{"positions": "rope", "parallel_block": false, "init_std_qkv": 0.0225, "init_std_up": 0.0225, "init_std_down": 0.0, "beta1": 0.95, "lr_head": 0.00741, "warmup_steps": 438, "train_tokens": 157300000}
Each number is 128 + 32 x the weight over its row's rms, rounded and kept within 0 to 255. Layers, rows and columns count from 0. Numbers have three digits each. The size before them is the row's rms in percent of the matrix's.

# o: layer 5 attention output (transposed), 128x128, rms 0.135, rows 22-31, columns 0-127
# v: layer 5 attention value, 128x128, rms 0.0545, rows 23-31, columns 0-127
# q: layer 5 attention query, 128x128, rms 0.0597, rows 32, columns 0-127
# k: layer 5 attention key, 128x128, rms 0.0525, rows 32, columns 0-127
o22 078:102092188119086091128163119122134158149117123171117162145123144145164110126160152164098112147106112153097157168167068097061136137080156142151154126118187167119154078120118130144103130089139085135185164161124117051109142030094134090080096103194178136072118074146089118187119119131132152148144160119181124120076121160100077159144133136137141175145097083116185134133063158129133151133162
v23 077:128123166117109116114108136071129157127153133147111142118174135109124120110131124096080141131132162008126128208127131081136167107209133100159145161079163178121131138153144127217088093097179150143072163134176092072117168129115139148187120175184177118125146128106135114116129092103092160133104140119122112103160173145091049158124100123148108135079087085143130125129151078144171123133163
o23 078:164173144128126211177137149161109153214100161169114156149096074120129080139156116121079152126115089171150119138097104135116138157140114147127119106149151118149172138054121170156185087168136097191108158105133133136145125176094121082171128093109152115105134068081104101084132100184150087089160134099079188106103074097094132090104124115130137109148148157131118099057133167143142161079179
v24 076:115197094123107090119146159158144057115154150118129123138112108131127091129170100170119076123120094127153227117113123173145104103124192116107118163184107088098069129113089116196117138109108037167154139102126188166167154103134097164098109101133092095127138150150163168147104125129170126093184147157087103102127209129146156099130118140141064125077123111117137127154187108125136109177089
o24 080:105109137148091076133113093088148171110123087142105130151093174179087145141083125146168174156168170079143127127193097114057110118124143115115155127151093126134101078138088036129071158123136108119127147112115147170138122081106179144133137117092159077153111188134168105179142102165093117191167146076164120132075153168122083112171157137123136174134079174120174124156102147084120195126122
v25 076:082141156127111148154128150126125166054191078124146170139104150097096164113127142104172139162132154086131216093125120139096061190183148127129182127102128094125156066095121084045107126131109126111144121161177139163194125159154151169145132095147147144043135082151095122140072123098173138136100132129135136127137123100139187190137136119132090150095105099108199148131161101148172126136134
o25 080:137108171144110120111110172080132157132088110146126128161077092143133022152153131121094105083147139177158098070145132172142148136123121087132114108163112134113143079116134103139060229105088122180128185138163177095156131076099159156132068132132119097115137143153132176182173165171170126113196142087157132095098116181108116113148154099150111105121058071136120149148135107101150159135135
v26 088:113130129084106118204132141136128022155153137153118114106139132163161065103128090122156115120121101141125167153113079155099068139159180128133085179096124169170089128119125153177135118154130078145106164166123149145131169134112117152107093080126136157121057121186208136139125152116138128109123093116109076163105147075173216131110140112095122123028141111135097092075142163123153135147129
o26 089:061129145136135145165082106153152158154119112058181114110128168184098121073109133122151136083204113132106115152180128136089093123148136152125143130151091076116103133121085063121080095128157097113106103121143101219089144105108155110124103166127074131144147161142206145113131162146154081173135133121105144156152110179072099129145090155118090114186136193179147121137129157114108146104044
v27 078:113101198164138129084188144096104198073172116103142162157143151086124163126124096098126161140160157077150139121132140107076112168151091134155161149123134133045128117112152103074136215117100127132125190166150111127105187111116184099149151117166162135100174095130105156111140143139194107112067102124127101096152116072088141191129106105130160094097119094178128169093184124178123131108120
o27 080:140106105128148169104127153116085134151080114164129099138081063079081021151168092092097066075119111208129097065112116187183161131145124100138123108161071155147130122104137142122145158148125124144117168120178185093140129108117100136152112111105097136157160122115151208175169138159173097078174139099088104115135076110127171140093144125157133104118126123136134185125137171106130144144183
v28 086:147144146119126128162106186143122137126159167124110204167184142126058138095127178130126140117131175069116108144132116107139163152158111153134113149102143129067180097111079101176102095103132058133079183112104127118192085125145168160183077098092097107087117138081145095099089116168180141120089099124123174125089110155113197164117108110182133145122101140124149085125145158223116152134100
o28 087:135116150178161133114136109153117149138138133176164156117086045126097084110126082098125134081096156147138116090114067122109159146133090134139149125105130112172178068119137092119125145063131093184151153099222139088202143110080109147139099115115197101109153114131158094112135166131175126143164188084151159079095167126083093144155084131145141145123057124139170182157076113130142143095164
v29 074:079165183140072169135124129123147108121150121146153125136137154086100143173127110099124152137140144148113141160146133101135095148255101100105171197059102120104160066110197123062133140143132125132145133133176100105119191111146146107181149112149176102139155092097119155151109115096179127123102142128094094081124145098081120198158086123164086126148111109113196108131053124149148112119153
o29 077:126140121134123162129147154149107153162097158141146119126124071117134017118169097152104102124126130203162091050136113152120189161132135141145117052112112141144179117085111125164121107102084125107078170151144142097142123147112158100149090135160116116126139093078156163134177099200182138038146120084108140120164063121135137122076118155197138083104154118091098155104159146107134175124158
v30 079:135081205145140132114206142109111201105150130111148129151157173089136161153082134110153163126147170149124086144145178091152132170169107095113160120087101121071166103131185138088142128103130210115131125105168071094147165130090194073180163115161144164098159095075082150112139130127136096124097108122137118113145092096086061140146080146139164111164112132142161136135083108180132086092156
o30 083:146119094093167176165147130131098107136117163141144121107123081066127089144195124138077088113081105190131100097057141129194172149122102131130124078097146170154169147115189150128176087144102145117121138160142118062109133157139097103119110142145104155136148090088139178121151112142180118018112129165085103135168072087150181147074134131184165104092177114122100149096128138137120140157152
v31 080:124132057103125125125121094145150043174063152136090111128105104153129112083154089147128078137137152196112152141118111206159172111061163149115106108167150161201113155104040168173101061113163089130099116107084114140124078108131104150107092147111099130207076171125151119135104142154126122141140142111153143166126161156154152078105155171115149156140111140134094133166143105070133116164128
o31 079:121135154101108110129127090152177109136184126104112142135154168198157213111084171156179200145151112078118134187129125068082065122134140141132142162112189076104110117187131138116128131101172135105120075092092087194138138127120103132127158122104151124125120142160114063100107131074058132174105166140180143155106193140133098125172118118070108130131106151149128071124103119134157114078101
q32 082:166133166136154067150176157088168116072163139109127146139158124087111150128112171084101147115192110079100078153133112089108149167096159131130109161152149165131064119121108128143114145158175049215087125110097128169095146151120141129187165095152178120074128104109117091109120170147099057130115146092133106118162110075123123134119095156103108191105107092164094120140214123128083143087148
k32 089:151154061200165168141084127171075128157119130096152195120133179157098147133071103124101228091120133099144096154127147201097116181132110173195104143184082048098133077107090113101135143125114135112176152181161146086133144126117116100126100103151145097127111098125095130069091143137167148123139129158100099157089088128136138133083105110128130100108157089098165125128117151101158094088148